config.yaml
hidden_act: "gelu"
tie_word_embeddings: true
init: "normal"
weight_decay: 0.19
batch_tokens: 65536
max_seq_len: 512
doc_mask: true
max_steps: 13730
dataset: "wikipedia_en"
Each number is 500 + 50 x the weight over its row's rms, rounded and kept within 0 to 999. Layers, rows and columns count from 0. Numbers have three digits each. The size before them is the row's rms in percent of the matrix's.

# layer 2 MLP down (transposed), 2048x512, rms 0.0319, rows 176-271, columns 288-319
091:485467525479513464464572509405572462504539451546580487569453475498539466553380479624470458463522
088:517507520528374562448476498518436447397530430531479589524393499518518481563549521502500451472529
094:518449588461485479509532537500527617435471455517477583434423572443574494461449469460562493463493
086:514410480566476555469533457505483421441559539476481509479470549524575586494503525566423453590487
093:610429616436532482492422517489456437519453579511537488478564534491528461475501469566541485406497
098:513494418508463566506501603505526529518480477529456558479506506557462483463491493457467445369533
085:467537587511395524492566466486485534468535433534441588503506403501571469544539468518495464461555
100:517473606515474494535451529450489481557491513500460514520486474465427519463465522557528527559465
114:516508492446506421600545530397570527461525462576397479456444520505488527518470468553500486483530
101:518430534554500492471469527466477538499533522478558585463492423576530484522520542507551536426507
075:529555507497490493523468576539493539413513459579471364462488490417536534493486492521524601480564
094:439488471510455497482479497487485437465488528494553503494552461551562597480530500525541477558485
093:564532493494584547502595463515513457506531493457363478536432595494538417465482543459552497564490
120:518632528479548455556425520508520468545576399569525547493501406485419557532521496518523455576567
115:529585441516519465486514528611492380519476476537445415468489470551471403503487463603546483561412
094:552498471575495541572497490452504440530504484517503438524468453480550445414471571546452506549513
108:482533540434469510484483506530563455426480477500453486548508518487407558525512444499533467520491
088:555549542554429466548579515478500538441520474497500524483582458459509466537541480437430528472572
113:464530561539533468501509605447518557559482515525505535518461468503551546562447516531536501437489
119:484582541528526324473530464536493459428512494457408481476507514524533545524492504489455567494627
101:521526461451488530603505450499456426511487468506536484433439534492592525512568489520492418463585
096:457458542587437443548573446530529526556454520505494484472473627441472439558538490525526513494475
120:413508406556559573548529446578508551489478550519493580501443476506430461425499495492556541466544
109:571515478513478471553481468503523510357565577546503503548504514445487429504507485519511550455448
088:656438482502484509572529595423489466553562494373528578450455499441447526508441477472537467489510
087:526565481520526550518529456371535591604452377501479501410509547473508528567438537397545548509542
095:588522414588462504464431595569478534553503545558513582417480465502450480616399533513536433531509
106:529569443484493499531492544522546606483525485463449504508463453428539533554562459564447438503455
115:466607540491549521544444537524539410501426493463516445536565494471529536574544509531544469505571
091:529535524491495551543509441493564473511609379541487516496407514545542533478422444476501477552502
080:511555580519555531470577547504467492493538483427568531481502477424500513441457554577435441524438
098:468514576547397493534531431472567544440518441496489484538509527467492426452379464449572377480474
107:544605540491553456479566501566513593469561509511514552502401343536494367538581505513505534616495
098:456627443465361485487561569468552457520475457445511492492524489458498518523386518481430477502483
099:486505556535520457511495479492456567496457508513499468588577516435503498448412540454500453559545
106:493499439560536491462460573452421471548526598463484583441590550430493425461486507531475373545441
099:477557396447536544518468487444539461529463465477541470456509529483475480570473488434564456492422
104:516476472475497478527506539426456450510445409534447443531493557514554597439552502518372471486568
107:486442482484522434507503468461569453540473544448454554435426451479506486464432529500518488525594
093:471472396472523550571468407488468497496502425517498534442541524522436508534476520561612490467499
086:456465457500527528487485523488549489534496442504442480397495535606556572489443525519469528570472
111:488509586573501543522455457485639534490536542491496498541520453496561444474494557397486462511518
102:563521481553532567509546428492537494599533507478491431491498548483476490415459570427532507485456
101:422585479530478519566460453525514465448447587456524595402537536488488466470467447453558467567440
088:511527460533451435504682545551483478513474491547495519427473523503535506489509514515512477468427
088:420460500453431602521551459555445568540531408504490522491520503572500524519431433510526521458484
104:452551480489516511489519601522494529533503521460524493627491409510483535491535471498490458516439
114:512487496486544542464515441478534482492518440484482632513503447516484426508490458464501464519579
099:468536522480453539533511507494499535423494451540448545510381545552522476537450532497520545546543
100:456454445514485351531381480552565449497518475528495477517489375433422483468500514486552476479469
108:501542536538483505455408452480456440456452554478521560513387552457555516433526485484434498483482
097:549595512459540527432521552451455511454588579461534553512466482511481507572539542528473497491451
105:456613509482528523555440571466447521453439444457459465548558522463551487463593460500558447553467
084:511529440496448547524506570496538462604525432488484563462540556523546538391475527510493467468578
087:524554518519509463433552433523527462541557515452538534475456551451637471444537529407549532496588
110:456397536498430520451487415513529600472508483456449443508482531386584508595540556527458440473486
113:527531533445558449585567511487460586510553497524452585550523502488616487527454551576516479563489
099:506457527469591474419499485568549581614515492481464437464486589461506520489474505409534480538438
095:492493578477412560491484506492507429595487515477459514468533457528470449521546570531459539525529
097:520538446417451479615550486484496505499538465565643522544520498520544469502450467438445525472498
102:535513511514455512556461456516496518550516453534517558517495489527552490526520407461550462442464
105:452473564475476594482552551429561587416422416517467433555490507517512510555527554617552498509478
085:581542512536499482497509482428468461514427498491536546440513484472473457498511524538549461551501
113:483513450548417425484504518467535449516428487505492562476560507508524482472480454453464455486472
092:527529521501411543491540584583464498521453434464518422468555459485595492433460551488518445590527
103:523432520534553497557457535405483447399504472482541479557461542512485551443544449383415531465546
103:533498498522561465521512505564500503494552499558490434447540488464485510426457411552412468532529
086:571518499462367394527521527319527501504398422505457422498526463432525560468489581505573549524517
106:476464534523544494528508496508556486481462568560575406508522509516496527560519517435567432487501
107:594557550444517466609531501478501582518439524550479458427510532599525479562430416520501484521419
110:504489480444562532540497513533452550623542461497488447436543549576507505537564481316540511557578
106:488521452441471515463513470477442532531480522526510429514515501480496549382548538454518554510558
103:549457477474400530448509540598570541557453462518571597458556464432536509532478533592448496556480
121:485470482561540482409499487479529535571423561489533500556514499489588517455439458502557471542514
087:414514439483464520547605551442600479469450533540615415449508492498567467458428433506515593526456
094:476503458393477484483495500501460539505457464563522496547482574492514504497519567516446488490531
104:469525450554498497507499526468513566474442486486599519441601507434587531478502482514569428584472
093:475498538554536555491492535407493536512415440538496579381485497495470415496564563553503496594468
115:475604458495565505508550540527504573496516423460441479455515486444458469472469549500534414545458
087:455529545474520553520500478356514432555458482423540464527496602490478445576520514599499573500502
113:457474508457475571483473414457534556529485477497423462423633509493523520476521517556575437418443
109:496480534460457508567527448569492535469473494515514470452502511424527550509441550507597504553534
088:528591441448475441520485523550449485531497558460469458568516386460502492552528519568508569538493
106:505453543467483554459673532444530497474517427488481426449519508417474525465522409585458552551502
083:461596503566533472520493472494509511500455462552534599528504550495528518520493455457484458566478
093:425606568590436510503556499562435500448476609454512518526528488506555501524467480504494514601405
113:398540441480556497451478561539548498464468564473486528462386517455517414509463443419507594531530
112:547570492483500473504425445487587481474537469514481405560505521428508436472489482502489581556534
116:464601495588532499542477608460578553421471552540497391477458423542558459441438526432508562483463
085:464426430454526457511552469543542481573522515570510504417576398576558502528493472510547505523474
115:439495479533578497559424489481498495562497515450467517468454496440542510463515481495426437484524
088:496467359479515530476472500524460530521453501581513519460527473427482554499545569481451533425556
102:595625542516452528421577513424523462589497546432537551377551493505472546521492455507555408487477
108:435503465404516487526560526518495484577573477546524448458505547489567515512449378440514449435523
094:486531499591480534582531490473532458476547446532540562563489518508540455518586504537512557548490
094:473468432499534495400600478504452548482541527426460466476400570451457595557448596541491461473539
# layer 2 MLP up, 2048x512, rms 0.0358, rows 177-272, columns 288-319
084:436484518418532487565442502470458523521463456458461443576473451426458579567510483541491488528521
091:549471474475489487422428525512490412581491553529512568507571484540534608500499449490425453469531
079:546508523434467499508415437542498499488401496488485423457417587486414564517522481470565557501421
095:579411474451492498503541490542504578438539558516415472501379624493480529427473494503528529482507
095:500479486501440444474501504525457568460528515531433576540613449466535490507490561551482457456552
083:586501451485509443582552530507518528407511512617541587442534443549512517434506399410452558470525
107:425514524471530450491463447444534498425584507480552532439526537451522402417545490475448526561387
107:544493500552451522366498515539466555484524469588526490494503507485441492516587535428525520477459
106:505464521507499498623561499557373620540456494573562548520455520489423551473547529533439519461569
084:492451463559579472537501509450549503587523565466654478470508485493577527456439526325487477476423
096:460494522479502540602445436476429438415494459502450442454477513435465468511532580516458509523482
087:491451527549488408553554451537566530391606520525383491554542478467575409477573450508562455540461
113:493499521542499526538494489432474434488571521503542414494523572461451444484399525480460594511481
115:516494469387567600565405521527441507427508595609552504398449591506553575432433324454414576506559
099:467460624511497484515506474564394532408542554494453498460488441518548559528465518532509489514529
100:493561450478461488542464528515495529528452498490550475546544490530555540484498449474519388437437
085:516538617407486529556405489481529572420577489410512463439415427487550555392515478555547526490551
105:489514549509522390453437432528529461421477455575530539489471513519533574528474461491463528581517
111:492465493559444508526531497574501402509473522462487569475524513423390576502460534491501408421458
099:413473515538509431413503530494473478461542465591439493475660479558580482454464498441493437404582
093:537646569536477501495472418572488507435468533542548516553407482536519506453487514538536501520493
107:397485501462469515536523507556481449477449578415537492485525533556499498494481468402563466503558
112:489470514490530490498550475544384446491498473542542554479432513456419426483511597447449431460537
101:607422549426484496650439525430413547499551543424503509420487488398475480475492541511532466515546
094:455460504471540491518448452525530431457548445545467407476542447534516414386485454385419480532462
092:575566406502380502546443452463541472572532524501421426555468500501540497487462449462503469490492
098:480443498416482527609464441558507520501528554485531502467514459512502495450451484492475535490547
105:510540431540568550500518412496438469437462554553518548523604581601502486509504458434489381427416
089:460427488530526447433513380444516512451522576489493451381432488448525532454560526493486461458517
076:579514577550530393460427502463456456570554632482521496425517460454414390440460473464451610471547
098:536538533508506420537553481477530544536575499463507432481565478429474541464426515460431586538528
105:553508550527482512462470523542478519509477527523516539482535514545413462436474554463503472484532
101:530515503529447442489506434527451459512438474491554548522453631523548527528551531453550432404469
097:507437530479530493434474454425458469449597501444433501415441426400495540537559549538398541487417
099:549472451471446528504477551509487474484471518517435491535507511527403521469483387370491526512488
096:570577442527483558549504480538504504489544494564643488428534444454492469521502480429500574440527
103:494450575452467464476553526493436600502455465648500508516456546407574471477478508539508506514515
103:542435524472413495464542493477476467544501502390507504456429533514487592489502509397518502529510
095:511553524531435434485487506490472472480514507466533486512547472446470487485567538449496523443507
089:490590448475496434473546444476490520412491417558596449534459484455568539572404464545521474493541
116:451475591480533428476446510487485522422539378578513474517492489516536494509507525519562431446520
104:488494513497470386503475446410482419458464516551588457493469569484482457456545538563490437402506
106:477439518489515452528504474456495489491585430598507565468479441498528493492573442554559494483506
092:476591536488553549571380346483444531475494417537511470438506501412449517475481397522494553467517
096:434428461488540529493589443578505479539562548529468500475554493505509531492454585456528534474515
100:560551454522524405431408489561404536529421561457489514555524508526500524475519553442451523544612
107:514454501495438500476537578587387422469603516474416544527420504563490471457519505508496484448453
102:497409452578552494453547516507440471448566562456453629490462588572324459552564497481482454518484
108:516470496459595488545475490495552501474433538505592499427477510553454482503576578479344535483471
107:585486513562530459439518481461515518424537498573460549444603541473497406498480486437391535511529
104:476547510502449509495445457501478453521525538555481470444579574599516443457574473471346480366523
104:402559451476500443519524516457497612447505529460474442532573535385430571533507479450509479524571
077:494492475459475396572485408591526513404553555536411442549444416414566534495561500522540492486513
077:540517562475534525506547477419515514476403405462529399460531495440370481510487532436532577509577
110:500592404494504465459529540514500536456478501439440488523514590513510531561548499491482484390500
108:535485532510521522570544508458442532470491601440457547543475542507433519426625378548427482510484
100:477495449501493570519334448603459396466471574464558498382567467511562531503445425573487395490444
093:505507558414512404464527503458462546510432522512504470435455530482509437429529464473512551486494
098:467561446394390462534539535539416439541435419501346357516426606511380440555540538459537475473475
096:492492514420577489453533545506473540520501544434477459412507550399459499510524446514514488584567
104:551418461553537502424560506561474465568474493563550466440419531511501576528462478519499527437552
095:368474445522482483628446426470407511489623468552421528487448538518528578481465464325538571461464
108:511579483541509459485406478615519442538485508575526549460594517484580462504589476486517480515481
102:488535389474470498525573534534547527455491561519528589439560580534460512453469490558549462466456
105:459545459575413514529493481429430468433595549443481548500563508505455433477553508437477514410511
106:505511554425446516507450423441395438466501472443543534496473437379446456456514396526388555545536
096:534442512506483526512498550535493493453595628515457535483493495484456426526550477445498517428456
100:525411426511509522565543415638425537461448540590507486464540570467454529518478592433516482479475
101:552480476436440510536530458491510443484491540429545478446456547535351430448556491544519498488477
103:547513465451559478475462581525556527497409496480562469521620470483425456507508450533517552545554
110:604521505391452511466526580584475503462498543471487438507480461490510506414532476588491391524470
107:506483585442544536403516413495469489498521511598495479420447507486493442517442531395551496467549
112:428549475541462544443514483498512523485509433449505436551521607533562496452583562496439571479561
098:412536585454388424479456503396456558541525515511494525549588492413499528468544483421473465476511
116:527636500355534537559513445462403503487566457533381429465570507403473512444506532525502501435474
106:428478461499463509613577479419496583562527539470509469488496556480543592439536514473555544553511
096:671535523471529438493390419591512477431496530521477461558504449569408569444565439494411494479532
112:467527471545489479450528519467509455430496474560485443542483536510498420483500463521430605452353
087:427536513527538522490470412533464463394438456571429470489613451527535437400531464473443476548501
115:430515504519487534557513464416502548390493506517431486516554546538430472518553515527496591528498
104:510511444438548478540550508422479543464482502418413494517504516406384586515454470443493493503488
097:406437514497586512485456470432548457360496485470553482451455511413527421484541477560538568523481
106:480503467509443537490517491449515399520526556564429528409466515568505529437548467394463499438477
090:508530512503472478525429549488502492438522546418510502461483446416566501350517450539515435447517
087:477548546491421422518501507552523477488552554603527502432547544533557562477440441520545501509429
108:556461522456557499504473488547449557496506475533528546545514505431425445423544564533538477475467
111:404442474387507468494491482553484536388462511435520547499427479575480514421512544465437451502465
107:449403412508432457469488505493487508489422562581439381562581550484458437451479477456516517406463
091:462456553525511522482458547440432532459467544449464552529449507443474482519554502468472399421501
108:374424418429453513543521396498506596489483527439510523372506501538478514425370481489480466475433
093:523451528506507513460430526544522542422516569534553469470541585578543379393560460520574476424504
101:527420528559549478470501531611518498483551533508652474544499480529563511490509438543492553522450
102:447551535514507510440481540497494507499507536562458472432561546593522535466552516416469532505474
097:461488429517510424515542556520526532537508572523599563453557440471531550485479455451436522438522
092:531518503518458509503552542470515502508497491478465453483541441551482520459465526461510509544536
098:466464428367390529531490370500461466417466563512496492516399518469498531515521430467451373531444